config.yaml
num_hidden_layers: 13
hidden_size: 384
num_attention_heads: 6
num_key_value_heads: 6
head_dim: 64
intermediate_size: 1536
vocab_size: 29987
hidden_act: "quick_gelu"
norm: "layernorm"
norm_place: "pre"
norm_eps: 1e-05
positions: "learned"
qk_norm: true
attn_scale: 0.125
bias: "none"
tie_word_embeddings: true
parallel_block: false
init: "normal"
init_std_qkv: 0.0225
init_std_o: 0.00441
init_std_up: 0.0225
init_std_down: 0.00441
init_out_by_depth: true
optimizer: "muon"
learning_rate: 0.00211
beta1: 0.95
weight_decay: 0.27
lr_head: 0.00642
max_grad_norm: 0.5
warmup_steps: 123
schedule: "wsd"
decay_fraction: 1.0
decay_shape: "linear"
final_lr_fraction: 0.02
batch_tokens: 65536
max_seq_len: 1024
doc_mask: true
z_loss: 0.0001
train_tokens: 442600000
max_steps: 6754
dataset: "wikipedia_en"
Each number is 50 + 15 x the weight over its row's rms, rounded and kept within 0 to 99. Layers, rows and columns count from 0. The size before them is the row's rms in percent of the matrix's.

# layer 7 MLP up, 1536x384, rms 0.0747, rows 1034-1106, columns 144-191
106:73 46 17 58 48 44 29 46 62 54 36 48 40 32 37 28 44 34 34 65 49 50 63 33 71 36 52 56 44 49 58 46 34 62 72 34 23 22 61 37 62 38 46 51 67 41 69 49
099:71 62 40 74 30 72 42 61 64 32 62 35 60 40 51 54 48 45 52 52 85 83 43 74 59 70 58 34 61 56 29 34 50 58 48 43 34 61 15 56 47 55 70 56 29 58 64 22
098:21 61 34 47 40 71 43 55 39 59 47 76 65 47 70 41 54 52 49 69 57 33 42 63 65 23 58 63 47 32 56 55 52 72 49 52 68 82 33 41 31 52 35 75 49 50 26 12
115:21 59 46 67 49 51 17 74 55 41 50 34 32 38 66 44 51 74 40 43 46 35 72 20 60 40 58 35 15 65 40 65 47 61 46 22 49 39 57 68 59 43 60 44 39 37 36 71
090:21 51 20 30 49 65 37 55 41 70 75 65 54 84 59 63 24 33 62 67 53 44 38 26 14 60 43 53 37 62 55 70 58 54 23 79 35 65 60 41 52 59 66 42 70 63 62 64
113:43 77 39 58 31 54 73 66 85 38 22 76 52 85 70 52 44 66 70 50 58 59 44 46 55 51 49 56 54 33 07 54 50 05 48 64 45 66 60 83 60 52 67 53 47 34 27 63
105:51 55 62 56 39 61 48 46 42 21 60 33 60 73 58 44 46 59 49 65 59 45 55 33 25 52 36 57 31 53 60 65 46 35 56 52 51 31 31 48 66 61 70 47 48 21 36 40
108:57 42 43 28 57 67 32 30 58 48 36 50 24 47 32 80 60 10 44 46 60 35 46 41 56 33 44 34 59 55 66 57 55 47 51 45 22 84 74 42 75 45 36 49 51 42 70 38
099:33 61 59 57 54 58 36 36 65 42 42 54 36 71 51 43 55 54 50 50 71 36 57 59 57 62 65 34 34 47 60 34 53 53 40 20 20 59 41 38 34 32 51 55 60 42 66 57
098:49 77 40 60 40 63 47 53 53 65 40 54 35 57 48 63 82 12 49 68 17 67 33 51 43 31 27 61 33 53 16 67 48 49 43 81 80 74 65 56 57 37 28 61 48 49 53 61
102:25 63 33 40 30 28 60 48 27 20 58 84 42 70 68 50 41 59 52 43 42 53 50 79 38 42 49 32 54 66 49 45 24 32 39 64 59 59 76 64 70 44 67 36 52 57 51 59
096:40 54 39 42 53 71 60 38 25 54 51 52 52 58 65 40 43 27 44 92 35 50 30 79 39 55 40 44 56 62 66 40 46 77 56 69 33 53 54 48 27 58 72 57 47 34 45 31
096:85 46 63 36 73 57 61 61 39 72 54 57 39 58 30 76 78 58 68 71 59 36 56 69 39 53 46 24 12 55 60 60 50 48 38 69 81 65 15 43 86 34 73 39 61 29 44 68
099:25 40 44 50 49 72 46 59 38 52 26 63 46 46 57 35 66 29 45 49 55 35 51 61 63 44 16 55 50 68 64 35 58 39 52 40 35 52 41 40 53 49 39 59 78 63 45 61
096:56 68 39 54 41 38 67 68 66 65 37 75 33 50 63 23 61 50 66 65 34 50 33 55 34 69 56 52 73 46 62 59 30 34 65 73 44 47 78 33 45 38 54 50 50 69 46 53
099:48 38 72 70 37 50 49 69 54 24 46 63 61 46 62 44 66 37 61 64 70 35 60 44 54 75 40 43 36 25 25 38 47 41 67 63 89 36 56 61 37 62 65 52 39 24 52 40
102:73 39 75 79 26 59 64 51 53 55 45 55 64 38 53 69 66 56 49 46 44 65 41 57 38 42 37 54 90 28 31 45 59 51 68 52 42 42 49 57 76 60 53 46 59 62 49 53
101:61 39 19 47 38 66 42 37 30 41 57 34 57 74 69 70 35 51 25 43 90 85 41 61 68 41 33 74 68 45 49 81 37 25 56 30 35 45 23 69 37 22 61 45 41 79 67 45
108:34 68 34 50 60 62 73 37 51 34 56 49 41 53 65 52 46 34 51 51 56 38 47 50 49 38 59 51 61 49 22 68 48 62 45 56 38 58 56 44 49 78 30 68 59 53 40 63
097:32 62 50 48 50 40 51 51 63 42 23 15 34 79 55 63 17 54 46 54 50 49 57 57 30 40 45 61 54 58 24 15 29 69 57 39 53 65 40 39 52 64 70 59 64 55 51 53
102:74 47 44 37 23 46 30 49 63 70 42 69 58 41 45 63 57 52 38 60 38 54 58 68 50 37 31 15 42 43 59 44 50 80 32 79 51 59 80 30 62 50 25 55 67 54 73 45
107:71 18 38 70 55 59 43 63 60 80 57 59 37 55 64 88 69 46 54 63 41 52 57 36 60 56 54 33 56 60 32 58 32 42 58 19 60 37 34 07 26 28 80 49 45 37 59 57
096:47 55 62 41 44 55 31 57 95 51 38 57 31 38 50 58 36 31 26 51 47 64 85 63 66 58 41 57 44 56 49 57 31 74 43 69 55 59 40 44 53 37 40 81 60 58 44 49
098:24 38 29 60 51 60 36 46 40 54 67 41 35 66 65 51 33 45 58 66 55 68 64 60 70 31 48 34 64 27 55 64 72 71 46 61 81 30 52 28 35 47 41 61 63 41 57 68
093:32 65 48 37 36 62 52 56 63 44 67 39 49 55 30 42 44 70 67 38 63 62 49 62 49 49 29 46 67 59 38 20 57 48 44 57 47 46 32 39 35 41 26 35 91 45 62 71
109:59 50 36 82 63 45 58 36 30 37 57 55 36 53 48 42 61 66 49 50 52 42 90 47 47 59 25 43 53 53 41 47 68 64 35 40 40 49 69 34 42 45 49 51 60 50 81 50
086:77 40 56 80 46 37 34 31 48 36 38 25 49 36 39 59 48 47 68 72 64 58 48 32 56 43 41 76 71 46 35 25 10 60 64 81 43 54 60 61 15 55 59 40 21 54 15 45
096:60 50 34 28 65 29 25 50 29 52 54 41 42 27 40 15 44 36 35 70 79 41 57 68 43 45 41 54 44 35 62 08 48 35 38 35 54 41 47 45 32 42 28 57 44 62 45 72
095:56 67 66 48 42 49 50 43 66 76 56 28 63 52 43 48 39 38 40 37 48 29 52 62 32 31 30 28 57 32 32 38 52 50 51 49 68 61 50 56 42 53 43 71 27 39 34 43
104:89 27 53 33 55 48 67 66 40 76 74 57 58 52 60 40 61 47 54 76 31 38 72 49 46 45 14 64 64 35 37 63 59 57 27 60 49 59 31 32 04 24 72 54 65 78 54 49
095:50 55 73 63 78 45 56 43 41 62 51 68 40 57 52 54 70 52 27 36 29 49 61 54 27 26 73 29 42 45 34 38 48 44 50 22 64 39 66 30 30 38 41 58 58 31 41 72
086:46 40 47 34 53 60 63 67 56 58 60 06 31 48 51 87 59 50 24 72 53 21 58 36 80 50 41 76 46 21 47 49 44 42 51 34 29 30 63 32 51 35 81 22 59 57 59 75
100:58 36 43 17 44 39 33 54 42 42 65 48 53 57 68 43 69 46 47 57 61 84 45 48 36 35 40 49 33 52 43 28 60 48 66 50 45 44 42 53 61 30 62 66 64 50 72 49
095:15 50 41 30 38 45 67 55 72 40 72 58 46 54 44 26 16 29 43 65 36 50 52 16 52 84 49 71 70 41 27 31 58 47 48 54 58 39 37 48 51 57 41 58 59 54 38 56
099:26 57 43 26 61 55 21 42 65 61 55 30 52 39 53 44 41 69 56 37 59 25 70 56 64 61 34 53 39 58 51 45 50 65 56 46 43 61 65 68 70 64 54 50 65 61 35 54
106:63 43 24 63 61 72 28 59 44 48 60 32 41 15 62 59 49 48 69 65 68 36 26 73 70 41 50 34 32 76 36 47 66 64 41 49 54 69 38 56 51 50 49 45 37 79 40 62
115:43 48 49 28 35 52 38 42 47 56 38 48 40 66 63 52 31 57 57 51 39 57 64 78 54 42 62 59 81 25 46 39 29 51 57 54 72 68 44 37 76 65 65 41 55 58 47 39
105:74 34 57 52 44 49 52 71 68 66 31 47 69 51 46 47 58 55 63 59 52 57 61 61 42 60 36 46 62 51 38 39 47 38 43 52 54 56 26 65 43 11 49 75 54 72 57 49
097:76 58 56 74 28 52 48 46 61 48 70 41 50 59 33 55 77 56 56 27 49 75 34 42 26 54 43 41 52 36 38 68 33 50 36 47 67 49 37 88 66 22 31 53 24 45 32 41
096:39 65 37 58 72 66 29 49 61 89 48 49 47 41 88 48 63 43 23 45 47 45 52 53 74 53 53 38 43 38 34 67 47 40 30 52 35 43 57 35 55 38 43 55 32 60 44 61
101:51 66 51 60 41 47 37 50 45 60 51 48 41 70 19 16 78 39 65 31 46 72 64 67 57 41 43 66 51 43 22 63 68 47 57 22 63 31 29 55 59 39 48 72 31 52 64 38
108:45 43 55 42 26 82 10 35 48 50 45 39 51 41 55 74 35 74 22 50 48 64 49 29 57 66 52 75 45 55 62 40 43 47 33 39 77 51 53 45 67 25 42 23 65 65 29 53
092:66 81 73 32 36 33 35 36 55 70 36 47 37 66 46 30 43 58 53 39 43 70 59 63 64 44 46 46 71 46 45 48 49 32 26 52 73 57 43 55 58 19 66 66 50 20 40 33
095:40 51 32 52 59 50 42 50 49 59 60 29 45 55 58 54 53 56 42 34 66 60 41 60 32 69 69 45 35 52 61 46 50 65 78 49 43 42 49 59 45 57 51 48 62 55 63 26
097:66 66 51 24 48 99 54 25 81 64 28 66 45 52 67 33 59 65 93 40 64 67 59 86 55 22 62 49 66 53 76 41 41 49 52 64 51 61 60 49 35 68 51 76 40 64 60 77
097:54 73 45 44 73 48 57 25 49 57 84 67 55 67 55 44 82 52 50 60 39 59 27 40 70 73 76 51 55 63 33 70 13 38 49 62 59 50 45 44 49 55 61 52 61 46 47 43
100:42 34 29 24 37 58 57 61 63 49 62 58 30 38 63 55 72 71 37 35 55 58 62 66 63 41 41 36 71 45 50 64 53 37 32 55 63 76 33 46 62 56 18 66 61 53 44 68
096:67 54 32 53 44 47 60 44 53 60 52 29 50 38 51 33 38 60 47 45 59 45 63 56 73 44 32 60 69 46 42 50 72 39 50 47 56 55 58 52 67 33 33 41 35 40 35 48
101:57 60 55 71 72 64 79 33 43 40 66 67 46 37 54 85 44 38 36 63 60 73 64 66 16 29 23 52 79 21 46 48 51 70 59 33 35 48 37 37 25 58 58 48 58 45 43 70
097:53 73 48 16 34 66 40 28 31 57 42 40 49 33 60 39 44 80 56 32 38 73 60 47 72 34 55 48 40 27 50 39 67 56 33 85 56 52 35 59 63 42 44 77 32 37 42 51
107:46 55 56 66 76 61 58 55 39 23 67 36 57 38 61 30 69 47 44 45 72 41 22 69 58 12 33 72 49 43 17 31 42 66 66 64 61 89 59 47 48 49 43 50 71 48 33 48
104:28 55 36 64 23 57 53 64 75 54 59 11 69 63 57 82 46 71 53 57 47 42 50 66 65 36 48 40 45 38 42 65 51 44 39 51 56 56 41 37 39 51 49 75 48 65 56 36
103:53 42 47 41 56 38 42 35 47 40 40 82 49 54 33 47 44 49 62 42 59 74 54 47 58 59 65 46 59 38 30 53 43 69 47 67 81 41 69 58 75 62 54 45 44 56 57 42
105:53 59 49 65 43 55 55 37 47 32 46 50 49 57 61 67 75 47 63 51 99 30 57 44 42 55 34 69 55 48 45 54 33 62 50 62 50 35 51 38 57 41 49 70 29 70 55 71
104:50 66 44 76 39 58 61 56 55 39 42 44 53 38 47 66 76 29 25 48 52 27 40 27 61 64 42 48 49 23 40 51 48 51 27 69 68 61 55 41 50 58 43 56 21 77 61 73
112:25 35 48 36 52 32 46 58 19 66 81 51 51 63 43 41 39 43 23 36 21 50 46 88 55 29 20 63 64 46 61 26 49 99 13 27 70 44 47 32 39 33 35 49 45 49 47 40
124:25 58 58 30 30 29 47 30 42 43 53 71 33 70 50 60 36 77 45 66 53 15 46 42 57 27 64 46 55 64 57 43 43 70 81 40 47 55 52 46 55 66 44 32 50 22 58 52
092:56 59 71 23 54 69 51 38 48 24 45 46 34 49 23 27 78 73 59 57 40 58 46 48 48 46 58 44 67 56 57 37 47 28 17 51 49 51 37 30 39 40 53 61 52 45 30 55
095:54 47 29 28 54 61 53 66 34 55 35 52 23 54 37 78 65 47 49 45 70 53 46 36 67 70 54 43 54 25 32 54 38 61 18 53 49 34 60 48 24 35 47 44 26 53 51 41
098:49 29 42 71 35 47 29 70 56 29 51 43 63 53 66 24 57 61 43 51 60 62 38 39 47 67 42 36 45 40 68 41 20 64 36 37 70 55 52 38 39 32 43 59 50 32 80 83
104:57 53 38 82 43 34 39 31 55 44 31 87 65 68 61 45 40 13 51 42 64 25 28 66 47 40 56 82 57 68 55 48 50 57 35 38 66 54 51 73 39 16 68 52 27 47 62 34
086:44 27 53 61 22 47 39 77 55 64 47 46 34 24 50 31 54 43 50 50 64 28 70 37 38 73 60 42 46 41 46 43 49 43 45 63 55 38 60 34 49 37 83 43 54 46 35 93
097:39 59 42 48 45 52 55 36 42 48 52 55 58 50 42 41 43 34 58 28 56 70 69 32 49 42 33 46 59 99 45 31 47 47 34 35 45 57 48 31 38 27 63 65 57 55 68 76
103:47 70 40 41 65 71 56 59 68 88 49 43 44 47 56 49 43 25 39 61 21 72 59 99 48 41 62 27 55 37 49 42 71 66 35 46 41 57 49 62 75 50 59 58 45 80 64 44
098:46 66 16 67 61 41 31 41 35 84 48 49 51 36 37 58 80 54 76 51 68 54 84 38 53 41 48 62 64 45 53 64 49 24 32 55 50 59 66 65 27 59 64 11 46 25 48 29
097:12 67 58 68 45 32 35 51 61 48 56 39 38 34 55 66 60 37 49 43 73 54 75 72 34 66 30 26 45 20 45 53 51 54 47 41 40 18 18 44 36 57 17 47 43 51 41 52
097:31 49 20 49 64 46 56 42 35 43 41 57 32 41 58 48 71 33 20 23 20 46 67 54 69 40 66 51 62 44 71 57 22 42 38 64 44 50 61 69 36 58 68 31 40 54 59 51
100:46 25 24 41 40 56 36 55 30 37 74 43 46 62 63 42 39 64 45 63 16 68 45 35 61 34 71 57 34 32 51 37 48 25 58 63 52 31 52 59 42 67 40 67 39 26 68 47
091:58 50 27 38 33 36 49 39 64 55 52 45 64 73 69 43 46 21 50 40 47 64 82 65 43 55 36 35 61 68 34 52 74 29 41 21 48 68 52 47 73 47 53 56 43 33 79 56
094:51 29 55 66 71 46 29 52 44 74 29 39 54 61 38 74 45 64 29 35 39 13 66 38 67 49 40 56 44 76 41 31 47 46 47 58 56 44 65 47 03 35 62 63 53 63 50 55
099:37 44 46 20 50 41 58 40 39 27 63 67 44 29 60 51 43 31 53 35 51 51 54 49 46 43 40 34 62 61 62 20 35 40 67 55 29 53 45 36 63 58 56 51 50 77 55 65
122:66 60 54 43 61 42 20 54 50 59 34 73 18 56 67 58 70 42 64 38 52 39 37 46 46 47 43 51 62 45 16 51 58 32 66 17 74 78 47 52 64 50 52 35 40 34 61 26
102:43 74 27 48 41 51 46 38 84 23 59 44 15 43 76 30 50 26 52 38 72 44 34 32 28 51 52 39 72 56 66 38 30 47 44 37 60 47 60 64 37 63 62 40 39 27 07 42
# layer 7 MLP down (transposed), 1536x384, rms 0.0771, rows 1034-1105, columns 144-191
093:41 14 61 56 36 33 75 60 49 48 36 26 64 12 50 58 64 48 26 53 49 34 25 20 67 40 72 43 24 57 43 61 44 41 51 64 44 58 47 62 48 45 33 23 65 51 60 47
099:51 42 56 66 92 54 71 70 46 46 39 55 55 51 46 54 61 16 61 65 77 48 57 64 57 36 67 52 67 23 42 52 59 35 60 62 29 54 38 42 55 13 67 57 42 54 34 44
105:22 64 46 60 40 40 50 70 49 60 39 36 86 27 36 63 80 47 39 47 37 36 59 46 31 50 50 70 56 57 34 64 42 57 52 33 67 57 28 78 33 36 62 55 45 49 32 57
109:28 25 50 76 60 38 35 42 61 43 38 50 35 60 27 62 48 57 73 63 42 47 75 02 71 62 49 67 43 55 58 88 63 11 88 53 43 56 43 82 51 59 82 52 42 47 56 66
094:39 48 36 41 52 50 42 60 39 41 57 32 71 40 50 59 71 41 48 56 55 45 43 16 36 43 42 32 43 47 41 46 66 50 39 49 70 65 67 27 28 31 55 66 67 47 62 30
106:46 19 53 36 65 65 62 36 59 26 44 38 60 48 40 49 54 44 26 68 67 52 69 53 45 21 35 35 67 43 63 60 70 84 71 58 42 45 42 34 23 52 55 25 32 27 20 50
099:52 39 64 58 51 33 35 51 35 42 38 39 75 70 38 44 49 50 64 68 40 47 44 87 55 16 47 42 44 70 38 60 83 42 67 45 61 38 52 57 61 46 62 66 22 83 32 49
107:54 53 69 43 56 44 49 42 36 33 39 48 51 81 69 65 73 63 47 38 71 80 16 39 51 57 65 25 56 36 41 74 30 34 54 37 24 56 34 46 44 40 69 68 53 58 61 40
097:36 08 55 56 55 60 54 67 39 28 60 53 68 31 32 27 40 54 66 31 86 33 57 78 43 59 48 60 60 48 77 35 77 36 56 60 48 58 77 43 74 63 56 49 62 30 55 00
099:45 67 51 30 60 48 34 33 52 58 54 49 36 25 43 71 19 39 35 63 58 48 38 74 49 36 71 52 43 42 46 44 73 48 52 63 36 37 21 42 41 38 48 70 34 51 40 45
109:49 66 46 54 67 41 30 32 76 49 44 55 34 49 36 52 45 40 51 58 35 45 53 59 44 51 63 52 55 52 74 52 51 65 48 43 45 52 39 60 76 67 72 57 63 32 45 21
095:13 15 50 74 61 48 64 35 70 34 40 70 72 38 37 51 67 61 40 46 47 59 42 37 38 29 68 54 80 49 76 42 40 36 49 50 67 49 47 68 23 76 48 36 60 56 49 55
095:49 51 17 38 59 43 41 10 53 49 63 67 34 63 30 27 36 35 38 47 61 64 66 60 69 59 89 67 67 67 66 50 58 41 63 38 46 44 71 61 34 35 73 54 31 47 43 59
100:49 47 52 49 75 30 59 47 68 55 38 58 51 43 43 66 57 31 49 64 48 44 60 61 35 26 45 29 79 64 37 47 39 00 58 89 41 68 21 50 55 35 54 61 69 67 54 61
092:51 17 38 33 44 37 29 53 50 43 68 32 62 45 44 62 32 32 51 74 50 63 62 57 39 32 71 34 29 27 35 48 28 36 60 39 36 46 20 76 58 72 62 30 44 48 50 39
103:46 56 68 48 44 42 54 40 60 37 39 25 54 47 41 79 72 29 35 63 41 48 69 36 72 56 68 62 35 73 53 39 49 33 75 58 64 48 18 54 56 74 38 51 52 75 22 33
109:79 57 55 40 65 35 43 66 27 62 45 58 73 36 85 42 47 41 24 43 18 38 48 26 16 50 16 27 39 44 51 51 38 41 59 51 32 22 60 69 50 45 57 26 42 44 42 37
103:47 62 27 47 43 44 50 58 12 47 65 36 55 43 64 75 54 54 35 53 51 49 46 43 68 57 34 36 49 48 58 43 42 47 50 72 73 58 49 67 36 35 52 72 29 55 54 40
106:45 41 60 48 55 43 50 66 20 44 68 61 62 63 56 55 13 63 22 11 62 20 64 53 57 11 29 30 43 62 33 51 40 19 68 49 57 43 51 46 64 30 62 49 73 49 76 37
105:54 54 33 63 47 71 45 49 34 62 31 67 21 45 60 44 40 51 51 56 57 63 23 23 38 59 53 64 47 55 60 28 52 30 50 50 43 41 57 40 36 59 31 31 51 49 59 41
101:46 48 33 42 59 40 73 76 74 40 44 55 56 61 55 51 24 61 29 51 28 48 48 45 52 52 82 72 43 43 42 53 41 14 59 41 58 47 13 39 57 68 58 45 49 42 31 59
110:75 40 25 68 37 59 46 76 35 61 59 46 48 78 51 65 57 85 35 36 71 38 40 75 46 50 62 41 47 53 41 37 72 38 64 34 54 26 40 40 31 53 46 57 33 35 57 58
104:44 74 35 61 64 45 38 49 55 56 46 42 43 64 45 50 75 65 24 56 28 67 64 27 51 46 38 48 30 35 40 35 66 50 30 67 54 48 49 39 53 46 36 47 58 39 29 43
097:72 36 41 36 69 61 77 40 45 33 71 54 60 68 46 47 35 57 41 59 56 65 53 52 51 65 56 80 34 34 35 54 34 35 48 39 30 52 47 52 74 55 35 31 60 30 70 38
099:39 59 55 41 50 50 61 13 43 43 64 58 53 70 58 37 42 61 32 69 42 47 56 73 37 57 47 55 38 60 34 31 40 39 54 49 48 56 62 41 40 62 68 55 51 75 46 18
113:57 22 35 61 44 46 78 40 46 25 77 50 58 66 65 56 60 53 39 45 55 48 83 72 62 50 56 17 67 58 32 66 71 44 57 40 44 53 72 41 12 53 47 53 77 52 49 36
086:49 46 57 35 47 44 42 37 51 42 58 70 34 35 95 57 84 36 39 67 62 50 40 50 29 63 22 49 59 89 41 91 38 61 52 33 58 41 55 52 54 36 37 55 52 51 67 78
094:53 38 35 51 66 67 29 31 43 35 42 38 59 67 37 60 46 36 47 47 50 62 42 51 74 39 88 48 53 56 35 50 52 10 46 68 23 48 61 82 49 56 53 58 55 20 40 46
092:45 43 61 47 55 48 50 29 35 37 42 80 46 58 51 54 49 71 42 58 37 33 31 48 52 71 35 56 33 49 37 68 57 77 48 64 71 52 54 74 64 48 60 62 41 68 68 43
115:55 36 68 33 27 54 65 55 44 62 21 74 67 61 52 52 63 43 46 72 29 70 34 48 47 75 38 57 46 58 50 59 48 53 52 68 47 33 53 68 28 52 47 48 58 47 49 66
090:67 22 61 38 29 67 66 58 65 55 64 69 65 71 59 66 39 49 60 24 38 47 45 59 52 49 27 59 50 47 48 66 41 61 38 46 58 55 19 96 28 55 47 66 46 54 44 33
085:43 47 49 41 67 23 34 39 96 32 79 70 10 66 28 40 75 43 57 49 45 09 68 61 28 75 58 51 33 51 56 45 61 54 32 59 33 66 65 65 48 46 71 71 25 82 46 50
090:21 64 31 25 33 37 23 56 60 41 43 69 45 41 31 22 59 59 66 41 45 61 36 50 62 57 65 80 51 66 69 45 64 46 46 76 63 38 35 23 62 76 77 54 29 44 47 28
095:52 82 64 63 18 35 51 53 62 49 71 38 42 23 64 68 48 44 58 35 37 49 48 60 38 32 29 22 51 37 56 54 38 87 57 04 66 53 31 60 16 41 56 41 20 46 62 64
108:39 20 45 36 87 48 55 55 59 56 77 42 37 63 25 62 65 57 77 58 64 67 29 36 49 44 39 88 26 52 37 84 45 64 45 44 50 73 56 47 56 40 50 49 53 59 55 51
108:51 43 19 41 79 39 42 99 56 71 59 71 62 58 70 46 30 43 37 66 50 40 41 29 41 24 25 51 49 64 40 38 54 34 43 61 43 24 44 56 21 50 28 59 69 71 30 43
115:71 38 68 38 42 75 46 52 53 61 46 64 44 68 45 64 47 34 46 50 77 68 58 29 52 43 41 35 55 45 72 66 50 59 72 78 48 44 60 46 76 62 41 18 29 23 79 45
098:41 50 48 56 60 40 89 62 58 52 91 40 49 64 96 69 43 64 58 70 76 63 68 05 48 16 63 43 49 35 43 33 51 41 56 61 21 27 38 53 43 52 71 57 56 70 47 25
095:60 44 44 31 61 45 32 34 57 73 65 91 52 54 70 44 56 60 75 68 55 23 51 39 49 83 39 53 12 62 57 28 44 65 53 43 86 45 42 66 54 34 41 54 75 58 49 68
086:53 37 64 79 67 34 31 71 63 42 50 72 38 60 30 22 33 41 59 54 78 47 44 60 28 41 86 59 47 31 51 26 56 51 58 51 72 61 53 71 40 62 58 66 51 52 72 28
103:37 45 39 57 70 51 45 71 37 61 50 58 52 70 67 59 61 63 53 59 49 58 56 59 32 61 31 78 52 35 69 47 31 64 62 50 71 50 29 68 41 75 62 80 62 63 52 32
109:31 42 47 59 61 32 62 46 40 50 57 47 43 64 38 49 61 22 80 75 57 41 47 39 43 54 48 28 44 45 37 50 38 37 77 47 18 42 60 53 51 46 36 76 38 34 43 51
093:66 49 52 54 34 28 43 68 59 54 52 62 36 38 51 40 54 38 61 62 43 59 53 62 45 37 49 53 49 60 46 54 71 46 32 33 43 51 48 50 52 55 53 37 34 47 66 46
097:31 75 33 48 65 34 58 73 52 47 52 79 38 60 29 44 68 24 54 55 39 62 51 23 52 58 49 51 39 65 65 67 47 44 58 70 60 50 61 52 44 79 74 61 24 54 59 42
095:31 72 54 86 30 19 67 89 46 29 37 51 39 70 25 56 78 46 24 57 87 44 45 22 68 61 60 57 37 55 44 43 65 59 60 32 57 60 55 45 43 35 49 40 57 09 54 25
097:65 46 58 21 55 40 27 36 88 37 43 72 63 56 58 31 29 70 87 57 46 54 37 66 44 38 63 43 57 49 55 26 34 56 57 67 72 50 68 68 83 62 65 48 51 63 38 41
101:45 53 87 39 73 35 47 52 38 22 28 54 75 40 51 67 83 55 26 46 62 37 32 37 53 26 51 60 61 85 84 20 58 50 82 62 36 31 26 56 50 68 41 32 59 43 46 38
093:61 49 51 39 36 47 51 44 42 48 49 70 29 28 39 66 47 55 51 57 55 57 41 25 55 64 27 35 47 62 52 72 54 47 49 46 62 28 38 60 31 50 24 51 68 32 66 59
091:58 49 43 58 33 20 52 27 68 39 51 86 42 61 56 28 73 59 23 67 27 46 50 31 69 42 62 54 37 61 76 45 62 50 37 44 64 58 66 39 40 41 65 66 25 48 48 63
102:56 54 35 34 50 74 45 75 88 33 78 54 51 60 41 58 52 41 68 58 54 77 58 60 44 74 44 35 68 53 14 24 74 35 71 62 51 32 54 60 73 36 59 37 86 65 27 59
102:24 64 40 43 36 29 50 43 53 29 55 21 65 57 60 58 35 31 53 51 52 38 68 59 62 49 55 33 50 57 45 47 51 59 87 63 42 51 58 52 41 61 42 80 43 51 45 47
100:45 41 66 13 69 50 52 54 47 58 66 48 50 44 63 56 58 26 39 68 24 63 27 26 46 51 48 62 54 83 79 42 53 42 70 64 37 48 55 59 28 56 73 53 49 38 74 70
102:70 43 85 39 57 16 74 46 56 41 42 51 36 27 67 62 87 65 45 50 56 62 53 46 47 23 25 27 55 42 33 51 61 62 65 56 77 47 74 62 68 53 62 25 58 60 65 75
105:55 49 35 52 46 54 53 45 62 53 62 52 74 55 45 65 49 59 27 43 48 64 66 31 51 63 61 51 61 53 46 37 09 58 50 73 61 41 22 29 43 19 62 62 17 47 54 19
117:44 68 59 47 55 63 89 39 57 42 59 50 67 64 51 59 64 22 45 40 60 42 54 71 25 13 52 36 57 71 45 58 58 30 58 64 45 33 42 29 77 51 49 38 71 67 43 50
120:31 34 57 27 56 73 45 05 33 58 71 54 64 28 69 57 46 44 58 62 09 53 64 78 44 50 34 59 52 65 36 63 34 69 35 51 76 61 62 33 29 77 67 55 58 58 41 37
112:62 69 59 67 38 44 33 53 55 47 75 65 27 64 60 40 40 56 64 54 67 32 48 54 72 47 74 33 40 55 59 40 32 21 66 42 40 38 35 62 68 62 36 36 59 17 74 54
090:55 40 59 57 51 50 39 72 51 81 47 59 77 38 44 59 26 67 58 28 24 46 52 59 17 37 54 51 47 31 51 29 54 51 48 31 29 40 55 34 39 29 51 71 42 48 49 45
093:53 71 73 48 56 42 48 38 44 35 43 39 33 24 72 36 64 49 47 31 25 33 48 49 68 37 51 50 68 43 40 42 59 28 84 42 43 56 27 61 62 42 48 09 56 43 46 41
097:54 52 54 44 59 46 35 22 51 58 48 63 61 41 49 72 85 30 47 55 42 40 59 62 81 68 46 75 47 55 27 67 38 34 60 55 42 69 65 63 48 49 31 49 69 39 65 50
098:67 66 39 52 48 75 59 55 78 30 71 58 28 51 51 48 45 48 52 44 53 68 64 42 59 58 73 57 53 57 50 57 62 27 65 41 63 55 43 41 58 80 33 65 41 41 60 19
085:66 40 39 51 65 75 64 23 42 59 44 41 55 56 37 77 61 50 38 38 34 52 48 61 46 59 50 56 53 84 53 49 71 35 53 45 38 90 50 70 29 33 38 21 73 68 83 20
099:66 62 61 45 52 30 55 09 58 66 55 21 13 45 61 43 34 52 50 54 32 68 73 37 54 34 27 47 44 42 06 76 29 44 24 51 77 78 40 39 36 44 49 75 53 26 37 47
107:46 55 57 79 57 55 27 51 53 00 37 48 75 50 70 46 31 39 47 52 42 41 63 44 41 83 63 51 74 63 55 48 48 46 47 41 61 38 52 62 46 24 56 68 24 66 55 40
094:55 43 51 64 50 60 21 28 68 38 44 51 34 17 55 45 67 66 45 46 74 48 40 42 55 50 64 62 31 92 68 39 64 27 74 43 49 49 44 33 76 45 75 51 43 48 57 67
093:59 47 32 36 53 49 57 49 37 45 38 64 80 34 43 55 49 27 38 40 19 43 78 55 30 53 50 55 51 42 56 37 44 20 31 30 50 20 76 41 53 45 13 58 71 36 39 47
095:44 53 65 29 48 67 46 72 37 75 62 81 66 58 52 56 42 37 45 64 56 62 42 48 51 44 30 31 51 53 53 30 56 58 67 62 39 28 64 42 31 39 43 69 44 58 63 22
097:29 62 58 26 19 75 38 37 59 66 60 46 50 27 60 46 55 44 59 70 46 68 28 43 32 73 39 32 65 60 48 56 47 79 39 27 50 87 60 57 66 32 65 46 30 70 75 34
079:45 36 44 25 54 52 50 50 49 44 44 40 24 38 72 56 53 43 50 43 59 54 33 49 56 60 38 45 72 45 56 65 44 49 48 68 50 47 98 52 39 36 58 64 41 77 50 48
097:84 85 44 78 60 46 69 46 14 50 31 67 62 60 47 47 34 68 41 83 69 31 47 79 60 47 53 60 61 70 32 83 54 29 39 62 58 52 39 50 55 51 46 40 68 47 49 63
095:46 72 46 58 52 60 64 51 72 44 73 34 29 33 58 66 34 59 72 55 28 57 33 35 50 55 56 52 55 64 39 58 94 57 59 52 51 46 45 64 76 46 24 72 45 33 46 66
145:61 52 47 51 53 33 54 20 54 78 59 38 62 39 49 48 41 56 50 63 49 49 43 42 66 36 37 82 34 48 51 53 56 38 49 39 66 53 34 66 70 53 27 23 41 51 79 53